From a checkpoint of a small transformer trained on Wikipedia: MLP 704 GeGLU.
Each number is 128 + 32 x the weight over its row's rms, rounded and kept within 0 to 255. Layers, rows and columns count from 0. Numbers have three digits each. The size before them is the row's rms in percent of the matrix's.

# layer 5 MLP down (transposed), 704x256, rms 0.0502, rows 366-502, columns 192-223
108:127097137165156172072204120067128139104115067151168131130155139102128118146175105110183163185166
098:153053077116112184089166104124084092067134123123144133157122105123130141153169133133118120102119
105:096130199125100111114143142153115134083123131133099148139132153101135134169143166127128133066146
105:137150140126117106147195119119106111158151141168119095128091179169115152078137147182139110087146
103:107180167110125136149153106102135126165131065156128138075138082109118157169149200122081176140080
099:175132116068139178223103113116201166207145066185160128072084135144165139105124164177182131156104
096:069182121129153155139116132123149110116137129098130075108109141160120146127161169104089155091175
096:067125148143134090126173161142066116085067112070118096111155151196144154130113122090146132149152
098:110151093078077109140079124076141085131121121167063162142089096121136079099158136114133140175132
100:181136132173143151135111126160131102102168159115111132200147148151151133137139088138151100133126
100:139107111104195100101112128114151139188173147103109166152091115127119080122077150133116160095145
100:160145164137150139100146142124129082155104120140061133129114134130107172135185125190144151106154
099:155113122046119084118099107175150139093205091105115140140129177088107051144080068105199123131136
091:098099138134064159104118123129109157110084102147137077043103179167123120071100154093148108088125
105:153181132122129073031102153151132135118135079150133134119174099129121097143113162065184090086115
101:170165128173075149107170100109135167175122168096086084120163073129120075125158115134104086119157
106:172136125111102160136147215104118122126154109124127122094175154096163124161134114128044143117133
099:151099141127106028142111223182090087142142108123149152101136135139152112144201144150120122126116
101:106176116130100146158138114140140225138114116209108126141072110173114159175134092098119147109117
089:111160106116161118067134139121155058209109158125113152140129219111143082105153088099144169170083
096:117139135147156130167085115112123151121119122156119139213092086207197168100142136120143142114093
097:134153148129146119142169150147174154126098176141129097101187064091051157154126159129149088125169
105:139096129099129156135166153104076167171122083123117147192128093123184119151114145115097070181176
100:131149120087084170076064121157171157109133117170165082119132105189151107080082085202135137046128
098:120108103104182112153111129098153126181087107079123150159139161050108150178147175110105140154154
099:139150103123142161128164143156079152175115156136140066151096166120116124135121070092145137085125
098:114112181163147118132134152077187172146175119148130172101138125155082150125112063093152134187142
106:114130209130159123074167089132079189080143137095116157155157140076195135115145053074102063158093
092:095152149227194163134103076132207197169102047135098136141106118125148118128133075139142128111110
101:147111118123134071162106086151125150140099146092146086115214174108153160138115152183155169099148
095:079142176086124119060161107142121132100156152168104166146085121078141147134127148183130130142034
107:104133097126151093145135082103168156115154183109147188109169184000147153096144132147129139139144
104:172087123114123138114122133119154146105136119136137189178130090150089102111127100128199197161104
096:113102085118089148116141106114175084192074176160102092141123154088069178081095138134181121161111
100:135130151156147105119142125174162116128170164158149091121132129101091173127133151096156129079144
102:141095111157036149146115152052146148112187113104069105170110151109116115139112159124122137104085
094:114175102140078100174140127200149170146077164158136130156070085097116064095141100190062139087089
101:145123143182138146096116118089069130095153135132111103172177160167085109190178100121184133131140
105:162118143154151181113109093087078163163142130163186183093055105094196146121072139081109082117083
108:078084101143088072077145119158097159166205164073127142135136058137130077084159117082209154121100
100:091123068111141114094100156151093082109135139138152126162156175060146116124134095107120068130176
098:142087143123082093111111168148164198073144127148167127158139084117128094074081104109149126164137
103:160143092164072132084136140091125147138149166082149171079097160069105107061176118107101145055192
102:141125158131084106110162096136147187111159148149125125118150082143057141142105128102129140071163
097:178020124124095120129133089165130126116138123118153095095154141098140134155161123060150164112116
108:147141162123183132132137102091067136137137230120215145138101163094185169107075135112138131118079
104:154130124153161124082198176135108184126102104119138122129125136096112149121186136120137084087141
107:127059117172093174139117067178157133122163071136138093108166123080083152156197179118150167110141
102:066192196086091137099163176152121122112151120159116141160100166177108084149128117124150121105119
101:167148122075103106234097089104203148124153142115121099061115167153152172167154105130140148090080
099:188105088130156176108082140124138073116147128137103139135136146108124138119104124111143088174100
094:180157131147099129147139109122143112100097171116122140157139089166106154106123097073062147170110
106:125093135140105136124127125121117164065122183130117142154138135068164104118147098158139145111069
093:105151110121164138101078103116115134149140099116108103112090141116138139146107117105146111115094
103:154175166148161076143147127120173110135051107142176134127170144109119162099097133109149140121155
106:125133147138174118175164124187184132162118101090158091170065095089107178133137151072125141101134
103:145131167194193086130133123118127106105135127072155139122136102132141130060108153172105119075111
096:170135079181096180104128099140128116140129097129080125149154107120140123147162149151160106176157
101:145149160067162127091116116150105120148090159165124166133124102069148132106157123132083089086119
097:141189200198118122134175134130127148138097074085107139091146123190107112169122076134117108107086
100:129073142085082145076125146095107161131134137176152172095146168148130077130169112101128165146114
091:214151144126155108128101178131204175134158146135115088153041138064180135138162119085114111123132
102:108091131080134177147138098089149170123133138156068105125127080118105155066131170141091138121121
108:162115116126136129062113188178165183116097158171101137150090135139107147108139193142151129119090
097:141151138147165178112091131178131107098178208108145132066097180137194162124159105087095170152107
099:132137158095166088154203152138149162126134117097100161118131105165142135105077126123129155115070
093:123156068090118114132041111060163115106113140108138118176101146176111125151200096128120130165133
105:090088110215167141196155139137108150142157106148115128154137112135148092154142142121082206100177
097:121065098108139110102079141150109165166143106123152126077175114100111157148095146113115125088146
100:155122143148162120201158116182119127135090211132122107113089155113110126173133117150147157149188
099:145118176187082173143155096072116153138123121156088135116153139182144150146144151097137094175153
107:101107082116178122149109131107144114160114131130152109118168155097082136107153109153119144120079
099:193144128153113092108177126138163072187124091112173126171111152130099157091139087192081147140138
098:128137131125182109056189141156086149122160126163145083184179123121094071157140077171104122122092
095:168089166106118095148130186133135117152135180138047121170099153119116134147153140084118162139048
102:114092106038140139146170160094122105086099114092126138146181195169126118130161138122090131130137
101:105129149186183115131119122122020131162100113150187138137172135159101130127118135132118127080143
100:110188134082085181120119126164210151127073064117135072074119059156101136147134091143111140154112
101:158146159137148112140145141148089101200149134141138164140088083147144069099180092101115134127122
109:156103147131105038127133084131091163108105084142141144101139143187164096100151065140189160153125
099:168166110141142132065127131112133109145140149120143117193098105177101145139104107105111070111130
100:110134129160149163159113152121083114116099200142148099120141113178148104106155186109147088180126
104:113137142144092098120162177096119165079114144151100107135161149092139161128102107171141095129132
103:133169131141164170122058124171105138133113053116100166064142130067046083108135143140164127141125
089:119162168175122104122124119111128137093075148095120116081158111226093158148168144142061127092079
097:157127118144128102205049109103161107095160235116174130148137145077089128177123130085160107103117
101:099132170140137109164132117132190149061116071130112130139132152096143126138132118158121158139112
103:131136142112131107143113123160090137123146128184147159063155101108197181170186161088042160118145
103:084112141126116145116148079122113109158105115151168122066117070132117183158093085171123170167133
105:084153093103149110141167075131131124173147167139175125111097119147074120152113092177103092083195
092:129144192184118136102110144117160091122088107117179109151088116179160125160149069146084124138081
111:161151116116165114083119136072112173096082099096107159127071128087153134149049153141105160179211
098:075096137154073112089152132164167131156158098119077173126131145086139145151128134129133121072143
098:099106096125067128105137104181072089129136105121112123189090096083138157067082124127171079120141
103:115147135144114093173072197123072099095122099083097107110133133097153182147139164121141147108176
100:096156134127119102128135109113149182156161046139163103119120093133172174146170124123123087171138
105:128117050199159114156093163118028133099119106070127146123117107161094103075154131153161141128108
097:167099096157107070091144107083212146112113162112174073079153111085135111124157130099115190153179
101:155157118149135137100107206164167147098133192126114056127163157155121162099157123156122102150160
097:099112132138171144121125133141127149057097058073220153144108097101113125137094098103093117109153
105:127105125119145144139188125100138116212116100123155131139155106179123178169130096142173149106166
107:116182134140114157131147124144075120191090144099095147190158159166167112169106196082093163111135
076:082116161079102171169121096114112087113169082117160129115108183202152130139063064149150094153070
098:127159131199102107116131120153126097158115052084168068141081132044118144117137111113120135118138
104:090168106127102107161100141148084113193123128136151060176187083134109115102150116150130101119081
098:156104116164196130131136157122057054182103080079132094169091127209131145123118132086105098109130
102:071091169146142109062068108091161144124186177117131128149118164143154154091126158070148105103151
097:087112165132133046140066123152142087081168198097127188169147167110156206133090152117103142113151
106:154113097097116088130124151191138081139139099169186130149113157128156126125196122082106161115134
099:092081110131163149160199157129115132109082118207172089078182120073160141104119090117131056121146
091:129155160175150093172169172130103085137032146126084151109097147136117117155103140182106109126088
107:132079070137028114177129132162109087131156113094122120090153138201088148118173147186111126124140
102:141106167095172163118134100149163096129158189121124106142114090088121145134091079116103138140078
099:089147112091104145141124147081117124121141102136138137171119129097162109123153096132071098136144
098:136197131114112084117191127137182206112171130080159107138084091188124136151115131132159100126197
102:157160114086159106076127107168126156122102106100112171194123148136117130138139074129111191198102
102:135123104110154072143105165174102106150141187123168121195124112156078124101192099158236147142153
101:140124148126139154132096148119094181167129118174112121092136036075101086089160122151125139136177
098:088127181116183088166132140164185197162094136153103137130070121123141119123107122193117133127143
102:133168114145184108153109222067108123124166157141087149157181155105113118189108163084067135080150
105:102109134140096111124161142175145126055118146165094133108099086163144093143141133068106180107218
096:131130121143078100107121117148098160094161075136120134141157141139194114163123151127106146146116
100:105154105136142094160104156172128123215164152101157149104149122092124141117105117146147194129115
105:135118163120160081154136089168127161107176156060097123148130121132112116096072118124130112177079
098:135117118096138091074121035130161125109144089148111170086156137033105110177110201141119153126127
105:133172098095122135115139135128170120121137160111152081166108217151093140137092149182148129183105
103:151127204122140165164121157134189151188132094115092112120171117115143137146112116157133104087088
100:059068070127112136155151132165094135204194081142129120109131113239123067117143086062130155087097
092:161150124139129125139143118096138107151143108103174114148133060198176127177182112147097159092175
097:135131106178081080169081091115193121215160173130152129089101138060138160051132201150148168154092
101:185124145168071125141192119093127118090144110142144078079155103111095104141089085143119135081124
110:187089140144141165159113141117120171119181204149132154113122183093130126120090133163079112191047
090:098160152135058107182174133155149151092070147126130133078197073230107124153079121113145152151049
100:099135154167173135147125163149171131110150141095092169149138122130086131111125118162158101144171
097:140144112150159110123125128127128120120121168162131146134132113180102169099091170154121168128104
101:080121195127186172102141197112117208178057122097145151125140121196117071140194140146132168201202
101:108115216133151073148133135142090120108184110140093096114147081164102147152180110141126121082180
# layer 5 MLP gate, 704x256, rms 0.0509, rows 367-503, columns 192-223
093:106142143109107134066155106123144137191101115162106167082133169083157147134135192126125142073169
106:166173053152074086135102131107142081052043091133159160153170094159128168087103088073131119115136
103:154143061133155165132145101116086142175138137157106169144137176078131119135115174110120093104171
101:155153136178116187147130137144155111060117126114182137127095123156106126147127149163120112156118
101:143126156118146149136157110144123168159099136140175161164141180123133138104154143115171123104088
095:133124141145211186152107060106138144102123129151112135127124074154114139151141101122121173108207
095:074109129065117141139115073112171165137110139118137143144154138146140089162172101201153090213123
101:137125151164137186105122125189125126143147150141151097168105161160154151126118170181057095164144
101:074109192092157154116172095110100122184150137094157127133128117093151136194132176135137130121122
106:112109048121129144163143136098133114102168101174135080147120112207117143132052108131166136162099
102:135120138122131065102130133144128118177179170152148123143189107195143157070128179109130147156100
091:088133109107127115170136077118101180178131070102120137153099142160116153133142166085115116154097
096:108139145109145104079132101071111137100190117120147095141122122201148070097091130115177160076107
102:168161083128112120103127135033093128149183172185111138118148143151179098066151125094093076097185
100:168164147128136144120174162164156166121132134135095136094157154089061130160077153119137148077153
099:191167178099165083146164078186100073113177107132139100120135131154098125145141131120153149106141
102:078091126174094160123109087119120177174056158150130102134117169145160086118117146162141129092089
099:130117142147097143072177145184130170161164079150117118141128140153088138114181156132142159109182
084:112167102103078109076091113138156129193130123071138079135102158085155104117099083175134114124101
101:097122115108085142168101120182155087118169110115106150085175116126069125128171109180139096125118
102:117186143124129076095147179174119154108216138174141133136142148071117172069168103057153094075164
105:192120094137106183158124099124145106129146150109144150056134145177182180132121056117130161146131
100:130128124086184109091167164153086101203125117127106138152115127139104096095167105107132078102158
100:089119082151069096147083097135064113094081094179106143073159145130190098177149128127138140126049
101:137141125188180107123160163128125084134137136189107139162181105167110139124131200056111107084136
104:136145112126097084107130150159125158126121146110175091133137152092071087093113159087079140102116
102:096138114196138127159091157086122097106136141067099076132115184140103158122069144152136153139104
097:088091095179132130108080155055145122093130133188122119105097142120191070139183106201066164116156
106:107147153137118121132158134145174176083152109085127104152158093080122153095107147160110138131130
098:155126083107085136172124094111137135095159110125134155129177138131133089132076105132112120184123
136:175100114122116116168158124205153146104193146086135194126152170081098081114131181110124132094134
103:156077085126118096138098115144121112110141156102131116193157172158176156063180152119087120181139
104:117125107141116111116099134112092067201119131128158138195136132180116138069077175079172118147223
103:150133101174141118145181118133119116137120142102180125145135166149112149105129129118108103153061
105:157113103105114067085142128119185132190121131108166148110134101088087125094111084120175086142135
098:066199168125125108137165122118106154087190101112104175164074166142128085155148142103142116182164
099:063150127176109098145187121071163099145090168120150190112139158126090144137150188160144060131161
103:132082137170115091151180081114089145178114139079116172132137096164166153131219197112134156105159
106:134152158141122111126096101149108143099161140097161143127094155098111109156125112140137189077123
096:174138103137104146079113130094134121161095060190045117113147186147177126138125100115122108080156
104:130114136127080131130137115138110147135096056074147178144148151133134142116072081121128119115150
100:083135180115102163158107117124155135225155097165187104092094139128123173146123089110152080110137
100:072157139108140142198097132132120135110134131129179085141146103162134152090152130101096103164168
100:109075103103124116119071118133081089114070119140113121092114102142136137105140129174080155137137
102:079197157126103122165074078055176080081123091100150090111102096142124102140151146111149071073142
103:121120163144158119051159148106091130124148121144179101124134140161071100185197104185105135167169
101:135137130139170126152143093147106162159126118187146143113139076173107138171104166087133116095102
103:119166132127107136086132103077161142119077136128122082133111168115117090102117172109070116122162
094:172111127122132119139120143136143126111154115098181190086142144158144142144136133132127089176129
096:127091140142170107131113175185080214101113114150125134172122092141095120040093154122179149171119
099:143115135103180149126142101154134087158173092184190157155075146157088115114148096081104102153101
104:164180137105101137113086127175133124127153137103116151124103146136125157128094175213076153130089
094:180129127107090181126130130147080113103164035123101119137191095083136097088123184072199077136155
100:112140087098124071108087138099171118122137154126165169129122163088191151062110162170162140106192
104:139133215101161101111084160126137126103080116072155079169172146192191108107114092129196141115077
107:160138129116142093160191127078140129189073083169057155163179194157126128121093140128079101136154
101:163117049166135152160149090149119105074142150178142114108172111129120050145099113103149084107078
104:146146149111149166149115129124073126154110137097187100149146147088206120150109175126151133197108
100:199178120083149104063144125095088128114161121102110133109106115127145152150126151178110151112124
100:109169090124119118094135120156132090132083148112082160148157106134127103116114133115123140122137
090:138147126127055156139193128090137098122131122144152103139111152140125132157111107098126076088061
099:162142129179177107185132172115161169138170134146144154172164125194153077107107110108120105098078
108:120066148132112088112183075156148107153127180137137101160153120176076162133065148103141112056100
097:162146106134123126140088128115122119156102133110163082106150119118093087160064141117120071087137
100:167133130114162092134132167108147114098107133114086115115147176131168098109135086135188077087137
094:088096076111099119088151147052067133121164107098133103140094138101109111145165208104145142148151
107:136063085106079121105149134118081121083123086141124110163096132180098122140101202164124150046140
100:099106084173127159150148107079118149118114071116129134144133120127098127133115110088193070098187
097:140117070166144154087114062175106096125175082165106124131122133139124091052129179163126108103104
097:115101097167103136164117149136088128139163149117153143144142121167145092114117113094079140138126
104:144087181099093189062162165132099185148157144162149178086129152150128114106164120082197153163140
106:160087125076139166134220162131167127118147151118103166097129076097127198109147151116129159058152
097:144096132103117138120186116080093176122159183136113123124186186176193059115077119144130098153175
100:128119130131140179098130151087143121140162182096107122118108122076135058159119197134130182143139
108:140127129108057098152181113157174119119115191086174146159146150091113106118151105176122182120059
100:043142102009106127145123127103108117124166107166137135140142118147151119156149118095134093126090
104:176118126138078111162195161086120111068159155070137148139073067130086125089124167142086143113094
100:144144218107226140110143118128123164142159115143140113119123139082126170165142150190138111163119
103:118088124132144145146065161124141092134162174156108174112129110144103132144120127092171171103104
101:132141117077132178095200083135128186150148172120155086182087134125112127093124117132121084147068
094:139173154113091076124047092084136106127175073160154183147066150127149103131108090093113150105139
101:153124168148125118106116182153093114142115153122119145199124183204127119211122122109062141118157
098:108171117141113121125164105172125159114142175091036105182112122174134095067179147173094103134137
092:140138067119103104074149130067114145102167147140120097144119105093104155160115106131119107107135
097:127161142069094088115215163147098127133190139107136094152117144165117140120118134093154086134231
100:070147149112130107140064083134147142166166131115110100106192121106116127128146116128153187129175
105:161147132091084146136118144141155112124139112131093124163055165104119110163047122115112123143112
100:141169136175093176133090100095161104131153077123131149115107167128159090141096135123175151116100
103:089140158098061114082161129152078159152165167075131111164131132186116114112070168120119082128150
097:106090158140111130092088135089134077151103134179133144096102119141109162100109110087138101174129
108:138102146177128171146086213172080142202140143123195137155155136115163139148220145116107124115198
097:133114136083099168187140118150141111108132111065168163102127102100134032128163141080175108138111
102:100096148112114151138145188152161096160167114135153139158111116125106096109144133107155145090164
100:128096161118106133164124114162097111149090112080154118182075158120084124130116180129097178171106
097:091120166078148121184101136137099076110140187122169108097142150132156087094171121110183084130127
099:083172156189125097103144149072119158137117112162072082160120158126115119148149106126125142176173
100:191156198111116119125087104125135118144126119120117182174186138183117147158125099113183115107119
101:154140150144121192119128126174101112101160151147120116157106113140139133145105106135120119109200
097:163160126101090125104152115099064135103113153141087190132144188115140110132116169145205081155157
103:189091122141112114108123124151075097087139137108167150092172101131176083121087153111123166117134
107:127110165186151134192157126115129113110104157140132089144148086154170117082141162117120078094110
078:073145152129135117218155109134104168110114142116161138139143142068101153149112105114115155106118
089:112082149064123125177117074049131163113139183097108136147092163043133156156104139146130099163079
105:137085094164132111131105135109100185158114067075136154153081105171086116108172154097111126128135
102:110125172153110080102181118092119115140150050078177107147132145140114160101176139147169116174147
106:160088120085106149086105128134189137135138162133125154101142182087165107127085129111107073121099
091:122160130179102169155139112141183111101143170133234209105118172148156121130105155121110149093096
108:146131141110108045093119060112153137123141182080171160132129117180176194169120081127096094126138
093:110176096142190100151099118142129122136120093145167116205142171087143146094177094112176143183166
093:148107145103122171140173127099122091107079169102152119111144166122123111091151083070066096122098
107:156126091159087072122130093070115079165171177117108156064090167169083114107166204103068101114209
101:155103114080164143093176148100138144176110131129103147165167110168132127143128113139109192154145
105:146128131127137141198126087155097157165136139088098160148124086141112123172180135165129215088059
093:146116173182106131088124116160139102146177120151181134115139087193136079123138127180170132108188
105:134181156073094151117137112114116160129166127131143145125125144134134067151159096170106130124211
102:101116142220148130100153141132094126167100070133151125103170112084158105150090148167112125080108
092:100086134150099180125148082120144110145140119152167151125106126132095124116117114121173116149119
098:140131132157106100188115088108120120180111130103114080161125134144110081170122148067082113091131
105:188126120154086103086109075132125105168141114144136195078173125180175140143106084135120103122129
101:102193144126147192105187094078072141156182081099141134121124121124109112116135166169126134128107
099:141119132122117043130131111116135077156139066120109092119111131106118119148118123130131097130106
104:143111122123149096131095117134143121174124125119172183115113148159125144116077135151152196127131
104:131112167127094103157164135096124107083086121068198168130127187106157066088158120122165158082136
105:128180122141079114085144149120114125138146045174120111151119076122118115165092117118123152090129
100:126086130137124084172095094123121105144100122122172109128113160201138105055067117123146084114132
104:109087138104181137085140032124177145167101116132152123183086148174083144141115126081115102148160
102:067065123133137171083211126093135142144151127119112112091105109161149180113101165140173126140159
097:149148074128159127167111070116133100062111144093133119151104070171120157148162128139140091127170
097:097126143153108130135158103137054080169141108152148146092159133100128148133144143115129091148123
104:146159122175113160162123104058155134200128109124125131130168113121142168124121134146103114147117
102:119129218128119129137192156124118153096147108108081103144136093146138109151172118139133131137119
086:173160143150126097171151085152153124138136125159109135127139125196182075083120159136106120114150
097:183083143084097109122161123120148182150160077113134122144115157109090195115120066122166118144144
105:096098107179117083150089123179157104135060182103174142156147126131115171096139155134147135139106
101:147129148141132107080166107151102189114093137201135131143167075156065145083135122119165148023180
101:126106134137124198161156165079102169142132106098122137097121125138142130172147112109112121022139
104:137146101113158147116142123114131128090152134125077114136079192172125158117140146074165126100083
# layer 5 MLP up, 704x256, rms 0.0533, rows 367-503, columns 192-223
096:095146093136152079184105119148144167160100150101124100137063108162191084161138082128204100122141
106:130175110075095100156119095147081081131137149167185165119133057138072128093158067143172124124097
098:123133125146156153083164120136107163157116143148108162115136106109164124156147138209087167086193
103:165156178108131119148160150140096182141143151144161121163160108192138077176163076105099121126124
101:077104167151150135112182075160128143115124173069145078134134101080151155121139134159089134152146
095:137060119093142129091155178159090112086113174126056124115214142076156114092162174125148153083085
091:126127101085135160146111093153102127090178116080120145138076143080077121146117091179108085115086
102:198083073114140161111179114136134108109147112135107110058120090138136087151050156214128095136131
095:145131077089116127095132124143169099130105060061182126104121128057127147140110086135149175100116
104:127087133115076113107178180127159218043100146059101136117180102110163128142150095173081083123122
102:119093108099136081119158106097070104169152072086117137159142192143166089163091119127080120137146
087:179116176123143130121083066118179191123148165114173165134108157133094141133162057197132166155114
089:139132148126165150152134108161147160160183119108118117121180141180112162155176050150095188111121
101:147124168080130183087103142128068103133176126192049109141139146087108088119104165161149123097071
104:130117053178136122148138080120123092169081158144141152085125154124147106121163116098133130184126
106:127128133078121059141167136111093095082200114118151115138120130140083128102134066121124148089103
101:088122160100167127177057108137074102115162147130125149080135099206124088119115125160150121140116
101:130089171147139109141094094099143134092139176147148091102142132094085104141126182142121089179123
090:163136144122112087137134163127120177121200163110125137112184092103124145147153149125159143126171
101:158117092137109124123093049119079076137171157169125178153160135164093135179116134105092094137146
096:129159176107125096198174112113105143161126144123098159156099143116203134130159088186110142168078
107:094145136128136032131114174169130133165054141119109122109118153128120119105106141151127152124128
097:143135122111138117091177118030128146082137152111117091167130093143104080150180136143181132120092
097:116125132069119102136117125188168086092089093178140162134136080137182086142121100095157112154050
099:146056186119126155121129122172143101171128153147133181166172134162121117129095141115120163096110
104:153090110143158166192129130121125171154125123123155105101159158166135178135189091161102136158126
107:090114174150158133110096121134130128091090128148191158070145153119085142178077109139140111099109
093:139161152112123114165150133156065128085116152151131195096117143137126097161139144123084083117122
103:126105139120120103169150123103151132148140051172112152137167112102165113103181121037098135115198
096:168101131165139210094117144140161136130106188140160074138128174143154149146123134141121104179115
153:129085103110134092134135131187146098121156104076131151127140204105085077100115153104077152097120
104:153104147150139145125125113152163144134097137125127133112134143190192207139117136140121170172150
095:121097138105157151145120109096119158109066123140168160151085159052129094133108162070069119164122
097:109155150144096219153083142105101092092126124155140125111102115083173156133130130139111108097122
103:155176137090138152114136128087097095148127100149187233135112108163125149114064104172075075177128
094:106118229101147183140133151099102144132113093124118151097179118042119171107116153102195127113137
103:109120141161123103166115135159090124127098141172092128171131138108098172114107122149167124182118
106:120125183148134142112162140117092184132123113144120131122178113161086136122108199138115175152151
109:149125123162075104144129117132115091129095179145142124098140136125115176122097151159088131121047
099:086104092210138157184146093105128116150100180116110085084162043125146139161056165135174124139105
100:152159102095160152151130167132177080115163108131098149109151084140097073072146145085128144130087
102:111119125145069088077113169150107087094087134145102106165095163119105145111091151137110120090141
101:140124095076133139136165067075149097165110072131161126149165085103193145144184126172131185139136
102:131179129096108147105120104112139145098136102091126144179141153141152130121137125131151165181119
111:124063114075202112170117134054119086111180098070153097130120089107220104129131165161132116114057
105:094055082149131103147098159151110109169097144095141112156124112146099147153169109096132113146122
104:162167173121165105116200157078081151127090128098137099100150136128161129156132114155109134122144
106:132140104134140114078088096160093099150110052164178105137148130079057097121214131117098110153142
095:126123109158143117159115143207065071106053074175122110169168091101101082157160121101107126123095
099:088134159162114071138142158102125085201111115116165124191122115097105135075121153139134138106127
099:123134127157126121135122147127136100126148121141095114122146104099212146123072119159135155147196
108:110085156105105119097146114143119099104067198215130094109089172145151110212123143127128127128104
094:125085122107121126156151085118162106133107131194164146133137146031143154069167107166113092116119
101:096182139103120103154117131159164147174116132060170064125126147125086106171204090125111103094120
110:142139079139121110127137102081126178115087113129126145124110118087147082082118147130098105095129
107:181181137089085120129108205145134115074112140123157141124154055167119153107194069143170129105146
101:116122103090159121092186151095119073130134170137105120107150121145123118133145179130167112176115
100:125107130119114059109108156133142140161084131118111140109181149180174100130078145114103056165092
098:150131094165148125139127113125139121113027090135143207147168145101115144124138092136138115153101
100:181109109121143099185148103183047153109153130165114105168155179098126092159111086162126059182051
093:116149090162155153105137155144132064107162154147127142166120149124123137100054136121177202107161
103:111134053155085119094105100064097138171125095080161120149159103123142114166152135155171124095086
108:135096105112106105135151185083152125090153118115187062122065137120155091176163105144109127155170
099:125079094163174215152126090165124100140117070158102110121120135159057124165125169170154123071188
095:157157099147120203140105142109074102105089109158098142139083148116120118118162121157131115117099
093:122115147123165144150148180161088080115117170196128126100121139105164102101100172120100075100160
101:141128151086130147160090201157089149145106114123135146144097154183137117118150165126124162179156
099:161119152127084117103181116110182112059106078121090095151148168089137076152163151128109128127107
099:158101163149125147125140125171080146135072154117154138168135148150163176188112146092107137171037
097:126128186098167097104124116146129142156073071102124152109169092087146108115089136146143126089112
103:114100096077083199121148092141092184189123121129212147093106105158146115138129112141133104113092
099:086076096061140163136114110147153141090127129145096197102152094127134107163149121195115163099127
096:161110142152116081146135094128160166113115106065119166126084133117088138102150157157094126107169
096:191130139107080104111123143123130107109117109126132094181102078172150087104099112134158080113157
107:138147167149077123092173198157074167171134097117142126085090065116082154143160109099088141171125
099:144121124122105110173136095172181149177139172062166148080136069137128122157097124093115127100081
106:167138118120072106123136119089140127092101165122164104112091086139140080147110146089121159055129
094:130037126161188166103079102145086150090132058156120087092120146182186119157138144106163105196156
107:142124105184143115185095167079067134146138078185172099081097110096162101082137112118148110090133
101:125099165120122121163083081076116107128084130110154067167191117132174117091103112158129138169086
098:133153141144150182181106132087100171156094096172102192172117142132132112081160082137096142085079
103:072160099149113142036119152176152139145157159136118075114093170158077095165152147060102170120146
101:160121152126142116060103098150077082160115137064155112145128153188114138123154090126131138142142
091:123092148100146188184124113188133118160109153131097177104066117070127130069088114132175127167076
100:080177106155175223067110158200083160091105150108092112160103143194103168121125095096090107121125
103:143118100106146173111080180154105100111123204106136175132131079166203129132183067164160137086087
104:087107151120118037141133157131130077105146124107067095198085128207076110122103110084100078108134
107:141188143170126145091152115109107110180120108117132123141163080119100125143072131136102175128034
104:132152181100145109157124144137163113183132093091145149105159166121164127157087119110147078148163
099:155091141076155125150139077170087114125149141101142162088080174076131136117148142160126145172112
114:087138196162133160070127073160140098080069090120129111154124130114112119098103128097154126080055
093:170126097145184102069150141143139155073117141135118200145141097110152099183162104106184067123093
097:124103091136165087154115162132149156114119081158142179115041149141110129137207097135096085126075
104:136110121164152132106128071139090148136163125112146104160128150166109117111150161110110086124088
103:125074163094128055065119137168133111153152125109140152126107152160120073111128124130158134115103
101:165142172065079162071171091150119148174169128195147096101141101104086109168127104163169137103174
100:181129164189082133103075145117123159134116091114105154145072129093134146110123093134165132093089
102:107156160146129119076145196152145100090179095104072143171107133106106114120113133156131087153109
095:149130185093135137134145176076144134105133147167064133069131085182093120104157161144167134130123
102:151112056099104116124161101153157130209160071128110093083114061143123087133096081127119136140141
111:149116157140141172190131141131165156119112107160132101080143081159153126094138076124167157108119
081:068144070116156088180109125118104140102116141161090098153089082082042094129118175141136141147119
087:139140098180149140120094102118095167149146189147047145156127110138087101131111178121159150140181
101:125134135112138103107078114175094100124131165121104159119142145073157119161160103094054167158111
099:104160084121145116166162168140195108105141104099121187106102138100121130128064144114124151073126
103:146106175076160114138102186133102091145124186084116172121121152104165080148101189165106172130052
103:168122128080178096164140144109120161136132086113109142150126121130141174135143137070131085152126
111:192081123129120086161103074115086161205139113179174086120120124102164182153100121089103103171174
094:085129126119055104097137107137154144177114161100145158118127186178074083204096165168152095111132
092:146136095082148101137061129213077185131196099085149113108101128181121107128157093083161162165095
109:104132122147147175122115120121109126098067135153138157126138099131142101074138156113116137159092
098:136146086131089142148120068115149074171118084113159104122082132157133165146192182159184107087086
102:154145134118096160154145087153160111152125216064142198107144172130108156133108198106108147118130
094:145034042166161186162108081133115128113078111100100082108155073124138081079137135113127145139099
099:141056141110134100102150184136060183158136132131172137109150119125203110119171136145159121100111
103:159146179126126109160125087101142146106071092141160193158085063164097083180140105138126131209096
095:132134145128165118129153138118154145151136145116112119082104126160177212129156136114144096103101
099:104146133138048144136132119155106132164166156104117133110143150110091099123142106075111095161146
105:156120145166095138152098121129127108119085081130178120200140093074128114101118068058134102144113
110:090127182158139095115148174093093116115150121145113122121174082124071140141133068131125140043058
094:150142103136136146115085132105161098158136168175111159115175151155146152098144134088153071080090
100:157107198158149169105109127107157101086113136140149122173098156112108161162121167135094120079100
106:169100139106095099171136097104128164124126062163138144118151121124104137149091120085137085072109
094:145104162123157071146152173129161167109142148136173106118123100170166216192141150138156155110145
102:119096143148167110095067202094155132116162116107086152171113109151161092176130098158084087155099
106:155093113128171119033179138144118114063097180161103122125119119095172154068160121125152178175110
102:154154115142097123155121122117116111128152139163162102129080119119118011150118115077102114127159
099:085106172189095098161182177128099120144148151131091109149173150121109199131076160119172176153119
099:100121142170152158095148162116146120086125122106145086153116209132141123141128137129146089105088
098:184132150129142132171135103087101192108070164055061179140178166082155134058118147127197125183103
111:112148132102145051080106167102143203104093114116146157140177127148123138101116181122113093155088
089:136109180098140164033121159141118124043131098138139132168071181098073157136159180068097124147128
097:079080070127136150175079130104075091118115167150148146155132174184154100099067080088093171120112
093:157149178133108179107147105125092140140116150076076142204140133125154175083130154167102051137124
104:102141136141120132125162127105125124141160116124132154126145119093165092133130134125152153096159
099:101161052136084155124164098088139134136099152169203144142083114210103100140131098125141179143116
107:118131111132092086080149151133120143109107131151181157148039139094146142113117156170142102137123